python train.py --n_layer=11 --d_model=192 --n_head=6 --n_kv_head=3 --head_dim=32 --d_mlp=576 --vocab_size=1940 --activation="relu" --norm="rmsnorm" --norm_place="pre" --norm_eps=1e-06 --positions="rope" --rope_base=1020.0 --rope_fraction=0.5 --qk_norm=true --attn_scale=0.393 --bias="qkv" --tie_embeddings=false --parallel_block=false --extras=["some layers without attention", "shifted keys", "gated attention", "value embeddings", "hashed n-gram embeddings", "learned residual scales", "skips across layers", "capped logits"] --init="normal" --init_std_qkv=0.0243 --init_std_o=0.0 --init_std_up=0.0243 --init_std_down=0.0 --optimizer="ademamix" --lr=0.000505 --beta1=0.9 --weight_decay=0.32 --lr_head=0.0045 --warmup_steps=403 --schedule="wsd" --decay_fraction=0.683 --decay_shape="pow" --final_lr_fraction=0.0 --batch_tokens=[8192, 16384, 24576] --seq_len=512 --doc_mask=false --train_tokens=81660000 --steps=5580 --dataset="wikipedia_en"
Each number is 128 + 24 x the weight over the matrix's rms, rounded and kept within 0 to 255. Layers, rows and columns count from 0. Numbers have three digits each.

# down: layer 5 MLP down (transposed), 576x192, rms 0.074, rows 380-463, columns 32-63
# up: layer 5 MLP up, 576x192, rms 0.0765, rows 381-464, columns 32-63
down380:183161123128100127125141124162104176069118137120128093124127152142127181105113141150080156170116
up381:131127104124082099112135158143127101139124125110101138114108150153134144157089098119145073134142
down381:131151092136120089101146121099143129111188042106128124157099140132152125145112091123139130140121
up382:081117146117127135091124137180128123156098132133110139136087167109114120142136107102180130089135
down382:128167148123173090133138114123138140099094107148098129112108144135148116109132114141126105182111
up383:143188180103125129126113077178129127116121072090132152161115120129135059118121119128155095137128
down383:153095144129130103057134125131153076127205114114122114131055148150129157161099085115138117114094
up384:092118113106077138092095092131122122145109111108127145157091134111120143142106103151109133124140
down384:133142138124104135156126104125097126128126171141101118132140134127145129111117132128141094104129
up385:134098115094095133089136092149084109164094156095142181115090124181102129107112090073094121146151
down385:135149122140130166146122149106097104119135134111108165102127122165107123097139134134090144144141
up386:143114137079131107108168116167122121111113119091137152173117148169119105112106080134134127109144
down386:129108128127091107102179113092141136113134142103113125166135111082156165072130097145119122085129
up387:121142140142128128126121126130129123142119122120132134122128127128115122140130128127124123126124
down387:137131125122141132133132138126130126125124127125136133124133135116120137124124136127133134136126
up388:116110129130115140101107081158117164172110132154136108115171135111109091156113137139140129077131
down388:146146110135148116119119135092141131128109121112135126136113086123121126132116131059129125149133
up389:141177118155065136121129103146126114123041141101075128152143072189090096123071119083139126181151
down389:137171113147117124102142114112088157141141178122130094145186189109092138111073103109121082114169
up390:120187134104124147136117149144123101153064117093140132122104090120098092143126113128108089115122
down390:112109088103131120129107096108119127140139131094137125099132112139145140094157080199086153071149
up391:089119139123140110127106118105134105152116141144104164153119103160141109125091142147142165144166
down391:131102161115133117150131152125094117118138150151102135142081132126172156114146144134098173135128
up392:118142148121104140126127111125122134138119102149117165134140135113126091114132128092138149156138
down392:150116124138137095121136191102120111108128094135127117113154127116085107134097088139110115119168
up393:093139114111097109120117068139145084142152101097112082164123107136124095098107141096122125142160
down393:119144088150144060105095135123110116093135099140097096058084125100161144114149156069129155117135
up394:065159121143126108160144124129077103118132102113124128107113128140125102109117111108107101195112
down394:112115128163136137134164096135102141109147117127138090108125098072122164116173095119102083126107
up395:128129159100128138102107144082067112119118118074149153171115151154103101145136133135116129164147
down395:124116139131114129138135133098121129113096169126096133129128168116132126147092150138153152137122
up396:172092171124132109096125142116145090102084131122109135140101143135108144157089138122142136156135
down396:175111047128121111137103101141124070118121139125130110126123160118124148120153128131171156159114
up397:112174118119117157119110117135097123131125106104090109133121118118106128141144144138167137097130
down397:167152120115145104117115172145116153099155146135105098114122141149120099160133113133123107137155
up398:101093091083076115117129113155090135163104160074086151118077158168113133157100114143149117162172
down398:125114123143166137131139126113116132136130157140113099119133107160136137137142150183144141139147
up399:115092101129133096109118118121144119136123136088113138157105130171143101119104145112138113161118
down399:115157141136117100159151147134109128124111121159126131107118102099132104127089132121152133104117
up400:111119142108110144140076089185137148155151136093119135126100117135120118158139156112127164107136
down400:157123120110139155136075101119123157139175115106132140113085092127121104157116152096099124122169
up401:120156130144114124147104155115138127145122095130109130105104128121130116131143115127128128127091
down401:144111124128114110102131115106132121123168164132104131147133118191142133148121153116107091145101
up402:116127134127123131124123128127126122135125129125123131127129132126124123130126127122132126128131
down402:131129122128127125129128120127129134127128126125117130124134129127128134130135126130124133134131
up403:099140191134130133111103096121120147176077109111125146153136144184100123145099145122168137126156
down403:136129115133144090140163187109143106166134106133130114123130139151108166118087144121131100120150
up404:106156100137105106147141123122144166166113107125107111144108090116117134133157066133133155103129
down404:153149130139096092154123141158118165149113161141095090100136094168099163127140140127147223117147
up405:123165156090109089130126113129135099145117074108116159094092182149104143131117137116134150124154
down405:125106161089132115124132171122100118122122110108127154167157150120092133135090117121134183162149
up406:064123156099099137126133094116068127141087112105102174123095110180119157132070110068173125175174
down406:104140153131094139133169131124119168106081121135128148154118109077124128113116122061116110137138
up407:108154160138117081091144116143133102164094128070111149152116112134123132158120109077160148163122
down407:107131133154084112102128168124125143169151153087102163145149169109131139154126110088106125137163
up408:132149102113104154084082101181089080129071130149135134124123144119139107128127129099153158100158
down408:140130116143097124183153166125147123109125094150112152079113140122140111095148111139090155110124
up409:137124149123076143108145117123125111156090168091106150138167151163136143196114145065089089134120
down409:159143158137109142134107155144092117132086150116160101115123112065138137130166136120127118108128
up410:138120125060130163095140122146094087129135116054132146147109120150106088185115100103114087177169
down410:134072116119182117148158157135125132106146120130093113111141169120128154136156159098139171172147
up411:126120154110129128105115116141128143134106140125104133130111115107157084157118118124113159104148
down411:114120115155111130128120116119137165130113122127102123121155121125140126128112099131079120122162
up412:124126164133075113087113132129097168104130077109097139171102169102128141120130110084129103133155
down412:119117152119097111115111103102107122117132112113122108117105173124137124136103110121166159194110
up413:072118167105127077126170074160115116142133190118145132094145120157088112098111091129121083119166
down413:122162123137128109112158089128103103091151127130152097078103170155122120151140093154118063139133
up414:157113142084112151170145114122097113138100073128099155124103141182123133091110114080112127145127
down414:148145101107133129129100116116157114082120131115111105120119127123124075116106137117134140142112
up415:156104129104146130103124164121132115141098111137139164126124147154092156145138152114147075137120
down415:115122170084159139104102105130116162130184171170157130113136134112145076107103143104188134109139
up416:108123114133128121099137124115158120131095124117088104136114134156105163163138098088143140130136
down416:099121109109133174120121123157123103143122155109117136109159153121126145144113145117109088141133
up417:136173179126143114116094125135114112159148125127109119153114122126089121104114137139105096124106
down417:099136139131183130154122139108103136108128129130121154131084091122124132138089156101124150128090
up418:144103118125107126096097095140137087135093118110134134148135104112151124153135113091160135128150
down418:122132148095102122130127128137117121126091107123115128099106119128119152121137109112120127155146
up419:134105131114117131118098095148084114135118150130109145124129108133152111123144127094126102146142
down419:130174188098118130124151134140103096134110134087145192150152105158117141160149105131098120154120
up420:116137088085116078133085136130127102135129140126125152147113137161124145118096097087126132176167
down420:144161097148173128100137125125090143148132148147153135085106126112121126119105109137115178113144
up421:082142200091112165141146131138142126146145105144130138111131113128154152120139120078134138162104
down421:150101143116108157140118162130124124133193121105145113102132143146133141188121160153121116149117
up422:100140124119083152128145132144103111109136132106130147162106126140125124133100125088115123147098
down422:094131104151124082148117126113145132099132094160124112120083120158129102139087145130145136165109
up423:140123104134114147070095121144123114137118112111111177135154101138137093147110093087138127155150
down423:084150114129098143174137144106127116112159146129114087154143142146139122127119138152139151153132
up424:093157162121101105133126126155136124145114137093105146105110141130143150150076118123140115134104
down424:119128108108129125139097108137153152159129135150111127127144123109156121119130116113150150129160
up425:121076139102082116087088118132135106115134104086144138170150092151079156116110102108145120114170
down425:098087120142104130088112143113133134120120079131125088158160130119103137100123116113174095087163
up426:127163123072137133103134135086130112151110142118125197114148123170160118136097142127137102141148
down426:101151106110107112137129169100118141138121146151116135122122115111172110088093133109109116154142
up427:093122111129120118086125107108149080139109120104097133138144103133114105160158119098128112128197
down427:118146100137119104108135148129096121106128106133112103101112112121139147097158123111160173126153
up428:122085115169120082076150112155106143162141173105106182139103125163101127179095122087125098120163
down428:092141098144169083114135174150101107143151139107141165150112142092131103139100150074140138127155
up429:161128148127115119093116091173139098116076110135148113135142128140078096171116114115157154125139
down429:107106141136095123154117097139113143133149138102107136127111131126153118138149120124114151117120
up430:118133139139135152122105148129110134124124119124123127125115115115078144103114119133090104125131
down430:115121137123092127117131092130106114111143131127110154136114147143110122177115113116146092120131
up431:137135131130131120125141092116109160121139120148123099128088175095116120113112155130137158139162
down431:142125153091161146124138103163099170110089114114102127143132138138149112144128121125143134128126
up432:129128113109120133101114114128143132161111090147114128149111122134130134132122131127134125122142
down432:138122131125116150130151132133139137136119107115136123135109122123129140101137114140100124136144
up433:120120118132099106111098121130116151151122107058065165115118165137139142112113120095082125109124
down433:177147098130135141134109153140120129130121143110105142092095108128117142120154133155082117117134
up434:086154118105117127118157132137132157161125138128120127134115124116124111123146160125125078131118
down434:136137116155150087137144145128121129096123139100119173120100118117118141094119131135147142151133
up435:153161162101156150101091112092147128134099151119060150137054142109098091099102120110129075125140
down435:198140134122163147102134067091126108152136116155043139120087104089131081127105130184083149097156
up436:091147167154126172128141138143113129115122082141099125131116106121123111121129117103115123181110
down436:126093149167094133143137170128142144106146108144137187153128124165138139125131137130121150147117
up437:103167131128109122133121109105152136156131132122116118157093111112125094116128158125119072094106
down437:140155098165119128136127109142158114121148139138118101102129105133133141114139132125133129093167
up438:118098109148151160115118134109162132163116112136127116194108161126115133120131130138122107095148
down438:145114120117101117162097161103147185134140149122137107139096141118152159189107146114133124132154
up439:061150162156127103093113094152112153159111147107131129124133134126140127153133101117154104135160
down439:104162112134148159126134076141110145106130157138099124183147141113153130119131164157143169109144
up440:104166168092127148154095107131079127129125128144159122150124136113159110132091104129110115152139
down440:110127144135161164147118135164102138151102141150146123139081160121158095147131111094113085094140
up441:125145126139088100111139146123107139129091112124105154158108133136154145147080127135144123115114
down441:162150103137123132131148159095135144154173140110124125120122125136181181122102085150114130131164
up442:103139110114115101100131131155118144156091123125091139090100116156130136147118126149144132149135
down442:102086106129138126101138108129100108123130110087117106126136131131135150130140117142128141153135
up443:090131147120122069128092098124123095110071104131146137134159127154093140167090132148142136113168
down443:122132111137137130102127098095112136117113103142147133183180143131127158154122112137106143093186
up444:103132163149123137130128123156149123148106114102134168130127142135078126129117083128135140140143
down444:147121108152124126123155104124159143117123131121164140106069154139126125109161104125150171118072
up445:131135124143133112169182124126128139137101165105154150177113114144104122116111118075175106113144
down445:124093132151104136113149168115141149122129145108159125114123109140138147150145099150116121110126
up446:137128100103107143129094128156134100195117086121108150112144126177098119147104119136132083141141
down446:136141150128142136116130121115083127111171085125104097088126135175122144114138146167122150092105
up447:067141137100098089164135132097083121107086136107126129098094129145104135148116126121142073111132
down447:151182161133097136117076085180099125131140112144169121164137117125140092127144127136125183131084
up448:142107084155154117132134139108142118116100143098086125143102130097106114153108079119156094101151
down448:139167153124103147144105104123110114114128122136110155136127093137177149132147107121156142106115
up449:122139101075140155141107121134158135150112125121128128132144098114104117104152115138139132134132
down449:151181130159110117112117143129118102132120121148113186144136104148105118112118137140126151168125
up450:145190123146113144119137112147136117144095115120094126117130119113137129205140107132147097131169
down450:140179125091107159157121168079119137117151144100109098115140099110098145163127103132127143088143
up451:134108114150123111112122161118125137125076104122080112132104149152109116154157103123160095114150
down451:129079097153122102136134147149131114113124086154119100112144102099147142128124111118129140136149
up452:110142138112106106130116110158128127114138088116109124152143135157168107142105157139111152144139
down452:140125127118131094118089145075139118104128107148098101134112147120099105146128125119149128099133
up453:105107151136123108110134088115085153134093110109119142153133131144127159144088157098160083155121
down453:108130141106137123110127109119106103135120085118157102124129125088105112148111109136127129160121
up454:080166118107092151145122108167116164153130118162091132158132124107136142114104094103136123101103
down454:088129114096156096079133153090094123101119106130144103125103148110121118131131128122120129144123
up455:150126163148121144135085119126107127124043150167145171086114144136115113141121163152108111130184
down455:125089125133177156105144105096131144139106132128118156142112119100155141149147103134137126127152
up456:142119112111133162075078142117108132124125082123127119145130123131091117092124084138136087115146
down456:133137098157148130148131129131102108133135149138143140134158139099118106119117144128141166095143
up457:125153141130090166112139138173130109138113169109134164156143146146148135140137119140093139105139
down457:086117126152085150135148127140119146128089113115123097136119172147154149118146167161122116110138
up458:078129154167121136099129126101117121102094144125102172116094059165108129184145111148137139178141
down458:089167161125171171108134175090112126106149105141120138134145138086148181171107183164138165165168
up459:051123114096119162152171101165140131127107137154117111122106150117147122124131141145117132113118
down459:148141132133139097091093125141118132138131117106114167155125132158108103136132137122124111132150
up460:134124148111102093136097115138149115147075119141125141162135112163120120125093140112129123110149
down460:124154142108146120167103105126155163160146107132155127163094101154125127106112111147134126138145
up461:113125161096091109128137115129098135127140140102128173193108125190124143154089156146121095130142
down461:106120135099094147125178160085114142122157181147160148094136133164122154163104125161123138150127
up462:085131133115122132108122119111166121135130086097114118140124121111141108141107109127156113115145
down462:175199112133115098148090135142149083121120116154151169120106134158087095147146086125135122124114
up463:116107151127085122151087126109127137169092128136106138175139167123086133140149171118116127131133
down463:142138156135103156122109124140142159133123119141154149131159110100123133125131151102105138111152
up464:107099131139127132073143125101112143141113142115111158131135122179095146135158125094120143174176